Part of a small language model's weights.
Size: width 128, 4 heads of 32.
Architecture: rotary positions, no biases in attention or MLP, untied embeddings.
Training: 159M tokens, 4853 steps.
Each number is 500 + 40 x the weight over its row's rms, rounded and kept within 0 to 999. Layers, rows and columns count from 0. Numbers have three digits each. The size before them is the row's rms in percent of the matrix's.

# layer 9 MLP down (transposed), 320x128, rms 0.212, rows 89-105, columns 0-127
092:465491457470489453481523495453485489402492545505482515481513555498494571493545447464560523514532507542495452573510477502487451481469435487447496572495588468491469565491523529575584526373542456480521462506476492524510500493475539487514525528457494514438504490512537501472555535509497461504495487451479529466462500423539529494504504463434520509540502486582471517411423513458544510401587
103:537501491461493546458583441536406487485489458513493549518511593506500571505464532457468536497517524463485459468462436473449487459512479494515445511501464532465496461476456470538471483500443518533480521484524577546541527494486544461486472512519480590476521502492475497599438548435516474505559475489505437483419509509560512523519574528480450481368459462455479546497577460552497468514457
101:493457424497433489551471452482442547467458507482544535432515554518470547481479501507450483543562499473480525552524548458505487540465450522469511448493442473527451485509503495542542472421539561439473451510535481452443446428474500450624522497553471443569526479505518454515505512490520513456469464414564512499592422517528528462509563542488543457550548494499548513468484469487495525505517
091:522503498491392503538472547459427545525502521499465517481514464523441569494472572486485549554564456435505426505541488578490564436525434454516448551437453465517486476481489498470488469444469579498538556529512554545451501609539536480516491517466508496475493520476523541553458406492490524450497447558515463535450484511515534529473539496488463495490538542546555503521554544487558469464509
103:527529495491528530576524533542497444436416494545516542498490600568518511549513518507544489517460458499494567478520467470498493475447557377491441562495461481508461519471534522521512400482493553396471502456487520508535567530504478464529513462554562456478501559474486508455505485486557525442547503489513521473504474524406401468495519526461535474527570457525455537506513486466470503543502
101:465498404505499438509506441466492518525523466559341487470524476486535518485483438455580514551454451433487538430522445509540549540518501482503451505507501553495515471498477521546519469485458484469496475517477446557475526431501511549472500471523583461517535492449466439514453602499598471500471515449528469466541522505490481518586495504465469465447496515445467476473531539500540449512521
098:465507508472590508502459455512474500434557529513528524418571456469540500512490499523453482566477569578575465555585487456506504521476488537452528536508527504497503527451495448582496540454517519500415428474502518473562484463551431503484468502481595485451504464538499492497483513547515498467464549462484436543494424464476503489567499447501473494552537420489451500503542569465492476540440
087:507520483523494501450472532518498532550480488561443489532524465473460504517557522479452449473521519534506471488548492501491554508468525522475415524468474529493592509469531473608602477588525534529500515527586509520462530391501529507543509543521447465524512416468458478469435487540426525522497440450500533507471521493612494527504563523497465432428502476501471500511528449494537525568526
099:482487495492528484514490503523443514473484473487511485487489444529493423535510488511475469545518486477498571520559489541439481509490593501456453473512497479488453456550513606499559507447463513506549487356553551481451605507442482530414452526588527528522499562487503503492463498454511464527485497450536525553469520516522458447547487513488461432523484581497468527475461521512449504594458
105:478569494535466501496519463523454450479536523579504498472495522510457468508522492453516533488472526499522538544550489476497545478509436506458572491515490488537487467549482458513533486549464534530529500498539515514515530471564388390468458459482493543487451511449494411490457555524459538506462589439525538551415564501500479507536595485483471456501531447448387522474526474468519472464577
101:451527500512555527571472502478417527502556511616437456450518479423620486500602511544478470475563477617457579542542506466503519499508538486527506509450513500532513450510398506456488500467454526503570507485559490501500454531531529527499499511500519444527534472528538515481455517465477461568563471478495485416534508512481537437502487492493527514443496508542533506519493444521506470496510
090:434431502593488486569529464468445456474532496509499468440584508568536507577480432468459541446514498494603488493444485491489476477527453500523483514516522545495558445519514482502570501447475529544549511482502555448494534511504519520487501445524507525579545553509592484625503486525555528458506565430440432507484513514505500447539540512517448545489494514428519491501468485516498509529529
099:510488536544543454470504553485428589482472479564514566552438482540512529462496554565555505550470543517466497482474443552528485564538500411445516483506571492482542486510445450476567455450483523509535497541552456528546526460466519564540468615514524427533472496531483483573473504516565493509455462488544485504461508522531522544487512568470497466480484440537521527512469500435501417466470
115:491480519447551503486501535472503475498525400509425538514538487487551510455542476427461536528503436487587522499553502456543482370506451498497475498478558496472531608479494516529459511506574502431502558503489490542479448496528491484527486460528553433469485431532471543482545493508543439515511531477457453518513465470422439507421484486503427530491499447479524479535526567531447542446461
107:472486504629536604499519525520532526537457532493524481424495497503511535471506523576456570500460467593457537490516506511415524534518463548510515529480467532416447529595564492484517442506535493471499494492546474618461461502528482458556458506477519519455578457541463514426514457484501482491428491470510542513522512535474512489490494499522526491542540493609484473506471506465531516543499
101:532474588518513574497537540517446450522447443484492524482527557564538463507505493515494467498458510389551498493494555471461512514489540540464537535517494592478391516503556499485460535427502519510480501539517512508507430526458550509439553515498550433498562499528512472514509535530557548462488544550507524487525590490544511447592514494470430437420517522483508502494578491522487559518525
107:495506487457540511470552495484477551484557499475515549550435492433507515530520550434501494532522527439476490439499524522465528516512542448523495527512543537525561593486467471523438547451517465473470524472456500495526544455490471470512501540455513527549422447546519431500520517471555542521479575536485429569524523513492372445465518591494503509526541548434520475520502512447499595585495
# layer 9 MLP gate, 320x128, rms 0.226, rows 90-106, columns 0-127
111:534476514498510566512444532488433467568426502561474494398502474524440526506496547504506466559538424511411500441562478582567488459514526509465524576511514534442545468475536573512458590448567529517519451527549444497436469491469547519542441468551514516521443457422474420514511497513483472496513504462477527537483515543499559472487470429468549491525519524522485494521506499469485520475487
101:490476560510532483521472523466476458501514471493484452429491488440471483481538494408513494547570509525575452446557500578499519530434501510508527558482538473504557573425517530501444547491519428488446503519528492521537483562472446499423519465450478519479430485455490553554577515457548447470531553496482486540555523519568473523562520468478529496462456450451511534589478530488421556502479
097:510599546543489505445472462517448501533454519485440500475500443486505570448436533496522543490528467498465446510503458591465574488519524432477489525529380422567480476441521488492494450443483446507488591518528480528508534577515569513537484501458470449487515465510512462465449458472477592482437482479541451509460539490512551466497488544497489512533580538498480543482529531523518504445462
102:549472526486540472499408540498527425469540441536556525518543523503500419457520481537507468519541507529498515526496428490477493483448515519476436547506554490467488569487450551494465532543448554462400542521434459505533421562416512490488433468531457490489517524491490505473548423496481429452487537485555513542509462519458427493562457425491541511565507471431470508507488504563470508447512
094:570506505468517508473501545460519496505489545454532538375528527489436516467520468510466533539570488491524622516445503538502471491543533511454530497488507552494460568441551445477500571513563476470503502485538476464568544522448479485544511507444529432551427575492571508441440513562456497507488508402496488466447417499545511532473532504495498525547529524558527501530458544476500481502467
098:457449437517412506499569449537493561415517415552527471430422532537482510503446426472529505566540448522507525459472543505479476537471580487554463457536495480529459508480452519455517467547532500479458544503555527630520513555479484484434437493549507505503529538497526514539497523499488479478515549457471502483492569487463457474522531455494538473480544500534592472530497531500469429475523
088:550536556474502528451528451491457494429533475464490503418531514519524525448550455582499460433476552527429486422496448463460504561488495450506460463465476467466501513536601559478470533512526451473531531495515467538521480570428510480501422540451471464479551513518516499551489447480504469531520506484471557566538568556513476556443469475607544496471511525447547560534497495473496488460476
096:509522506499468552574496500506530503504497509533511480532498515484529581465427476513472522566470511484489491533510453433460489540464536485464473547492504501448499488541472485555546469482511440516471407400510446537482497512414539546498493528482509560520478419611585506454511536506467482455488526566574521511546478450429517518414427512435522490443505461506498581491499481494501530453426
098:432549588510593470552437513489509506453437510536496501450441448473507466462493496446498553430533532499470494484479440484426466524486490479505481533453487536520458453493512458494521484493494510488498470561434490573485478499549511487517466494514404424446425483483581514526554546475492484410459463504480437489525449556449440574518543434486489503541500560498471515494479465479474480438439
092:488496527523505494408487467499479544478450422438462449481528575492445486503408546435544535525503515539540487515524502457451526454556468432538497490524460531541540508428515539482510503520447601451467513540461477510576487498532522511492496507502463535533487495504528498503479536574486512493568506523519404501446580580510524510486512465518570512546497487406573458523487542451478464540428
090:474510444523454518533475427527454540488562504449468522517564540434499476529447558491480483469531516435468602477476411530453447507458523457444509505497513464513514519473496502471568527463510575467487519499555530508408497459483480505542494546514429462513474546438426547447535489464479397511545511510526538465512469533437556433477470463526516450441476508568524515511540487534443478549524
096:501476525546525495386516568451576458499537473550493487437547391504469481587489468478514504465524475485537475491463521483522535457504569487518483516528519437464493470439434524458470515500510542529541514522485534496529447587492558492485492462504488546482506466478467558486459538394405527517515489438491474486513514437512549565529498602456498491466520435493461471467461433530507470480476
108:489488513508554523417445527491493498521485499459463516518507568482470516514497487450513490479461556493574519453426515486464480520577473550534495439470517541486511519458478496526472577443520481530509569601536520522563525440532446528519475537531440504524434550500495489445498536525619480542463517540506449497498532499512392484536487415476498432505460515514432553470507525407485487547455
108:496526441440560514442424538541485501465445475495533450507556558510513480472556457467543442466510512515552471547467555509527530453426476460522518458551480532481509474429451439496535480539475475435519466498564602461431520402449502487477516450531480451476527515498566564436497524452534574514518539443487405478544529487506534517485471460513513494491455494553482481515513527511522516455567
099:587496519455519478463513467479496522532552549453513476519524505539604492457546541478477499477497470593426514521498550500447533518542502478452426476428440476490478495511530512469553494549526571535468504410576441493520524443442493490550473454513517587490409605504464473537575473486532532534480502453522510472509531543479528555466523534532443511471508458468528488511485573460492476490517
099:480517383492544460509510500518565439524563518475462540529490495453457592510507494539529501521554530531491524581491447446447463510439487467499480491493493466575515491482534519535545576434532455513453472452456521507463546431488460519477441521467448508525451493504571486620580475553474549442472549497468537536460486513454462485518523514573470475541516460511537480470471517479565522535472
098:482432513495498499479416494516515490482513496511576546452471499495498578456466452478509433481522547545482475539467493452517461514457566518458499536471433514505528483498472520445499482521442494448479519469519527533572496467550540466508496404457474472410558411457397508486486507562533527403435487540477518447520509561489537518460512520517539560540489553477515431504557482499534492471592
# layer 9 MLP up, 320x128, rms 0.224, rows 90-106, columns 0-127
105:442571514517503517527540469555492476511428437515515460507506455569538500395567468489429523455523515468491490570528475574504512489482514483463491453487492482446542509443502426499531550467466476472544573447465498538564473506547465418509564537503541575492530506475472576512493471513469523442541439519481460447552522522578436503475508492531506457530575559516494484517450464453507502570489
094:504524563539553442505481468465510475513472524518494543533534505483592513470483577498463491501460445472494518518544496488450482487493458540524485474474538509463543521487538479490480460560538548500448467579502418501502562456579554406463502517463547470465565568542459455479512449451427517431471466522522496467425523529417575517471534540555512545528429516486499491531453451507562497543439
098:549455483470538478465508488575492427523575439468546493512501455494460478576575479518530535432480490518484522513503564514457466462517507524504537496486488494433481520590525448500471511550545551508475524525432446428531559479530466482569481481540563559456452532452444480436550480542524488467569515494487525529494574550449466519537511454515518457496444547552491506468493395446491516518560
100:505494431461446453579539497457490497502449498490522485430503511490518570480510438547496446591533480500534465482468444505510451481457497490460499488502495442497514507531525539561519400490452555514518462434518506499448473538466504494410486479534568502539462520513576524416416553541497574497461540484504515479492472453455381505469555483495537471436554560525467538481471480517495522458461
097:523474485414455509535540499493507485535460399501474514417570529470416539488458427495579567500591527504560503520540512527515553564518464503530454492582504511452472468503593478472488433514521518501541464519475477494499547552479399563469452490515550504523524532462523494499447562485559507471445538515503506482523557441490472479564513467530500524472504485432495512486512488554557554476484
099:414537564477534481471474546504488492518492569495492522501538608550489478516437524494525530533418520404435504445512443487500468526530496550476507522555496502540476496498506545467456547515469553538544444492539483467468515483541501486511474441443531582449463497564487562462444510462472535460497477546482541464582515543531505508426593450527465413480513449557472563522475490473487537500489
086:519519536440528489418477476475503484479509466451481564516497480561468505503514432545583527469534589497504473456490490533472488500584501484451479462499487426443429548534495479553516488455518490580465444572446450524481508551515478541467488473430473521513626477463503466442483469477460533476452527501501464553507528482493490493455485536569565480470498508489451538489420454532582495530436
088:529507471456530540503512490426490535508470561488524516508594529541495522449547564500526459466467577598479494511504586475567502506502526527477509499523424512601495451450499496503503520520465475451453535513559458517487559493505439530473452460609487432461520490492478519544451518491579528461485483532497468443495474519543508501579549485486503539518562549481543461538444506525446415478555
096:456552416510481524491569497524445481493556504557471524507492463457548479523583501513543481559555568494474524532552490495557520521505518475516521492503476465467524512502521486402521537423473495485486510444462494488504471484492549531499453474474557541510423456444496482578543536494521527504493514483411560473520555475471565566516525562506475583506474463516454565477480447404581469414514
097:463505448448506606487589485548490474509540514580528463527519526526500453490483478499502501508491526534539475470535499443480552512496524513580511438500456494478540426553475494476531447494437409519526474452541540455476467523500458526489520499465486476550537408473518473420563526465453494503581462528564437544527447561568481520486588476475497485529540507543504501489579438507466481444482
095:432555487528481535522546536548447491498572500473490486584447513514580545464459510477508405490482529443487536468528415541473428498427511493484498522439568446471497519498491475480464539444510483561461544467469523472440473458495485527513516571559452515531449509458497488494486468477396424508638475490492544501528503469454482528475501463508517452487470538557488547431523506508494504495463
101:548556472439534546461496460522520538448490493461450510483553509537476446565580543496505460535412495506485477491532477476466526484510499510498480517500492538551541497430521471460423517533546513489546485498508523581440525618558524569549430477529459556551491496466430473486508484456481516543558459559460506489544473518501508505491497548429562425469506463554553473555497585502504560471528
111:506498543495537507545514513545540577502589462637480462535420459542513548508547492521505560486543488554464465553553480520592577501450495515555499460521506421453502540561528469421500475522504509512488482534539525464497520484437483517444457528533508559450546473519471506475550495537512502433519468436512537513555488462474505513418502455509475497545465475570470480495489456492494522509593
100:473531550444510455500487541510456448504520508535573501477568525514469490483460519463481377571441544515476506530502539426487580513453469518504536495548404483458484485437451487533479505520537522558528456572447542449523507515530492522542535524533444492528503533496513504447502561518490453454509517537507454503547512562447553424491529491518406493582496501503534485394525493471524463549465
103:488480495426501500486485545498545535370485544539511526481505507494585457496552520492453539441433490545488543488472485526508542517556524458405441549463452429494457515536519533531501515554483524544482515439483447590540481447500459525533470419555505557534394535532475475553528519454511525542516507490446467462494510542442458567458516562478499507487558520559463504483505486501485518515446
104:522463557502519567464481539432443569535505509569586492527499416495509433542478528494492525539483476455537502458448546492504521524519519530499522522475472493496509539523456477460456509493414481583469509544476492507523482517493561476482465495460545481538494474526425473428454483433528461470500432545537517539525523496483514444458522483417517464429412568465449502500535393471411528511527
097:502497474529493451508458555460539529490566523409561482515522512471512485467430538492537529471531477510500481524490541498559525506462533465491561528463506482456435455457496499490516431561490477472479466421535448500529545479450502428573543401480473490476510456533492470475484516517490491423611440514487633520485492532556543471479439477510602502530493485456516534509467487513544435471481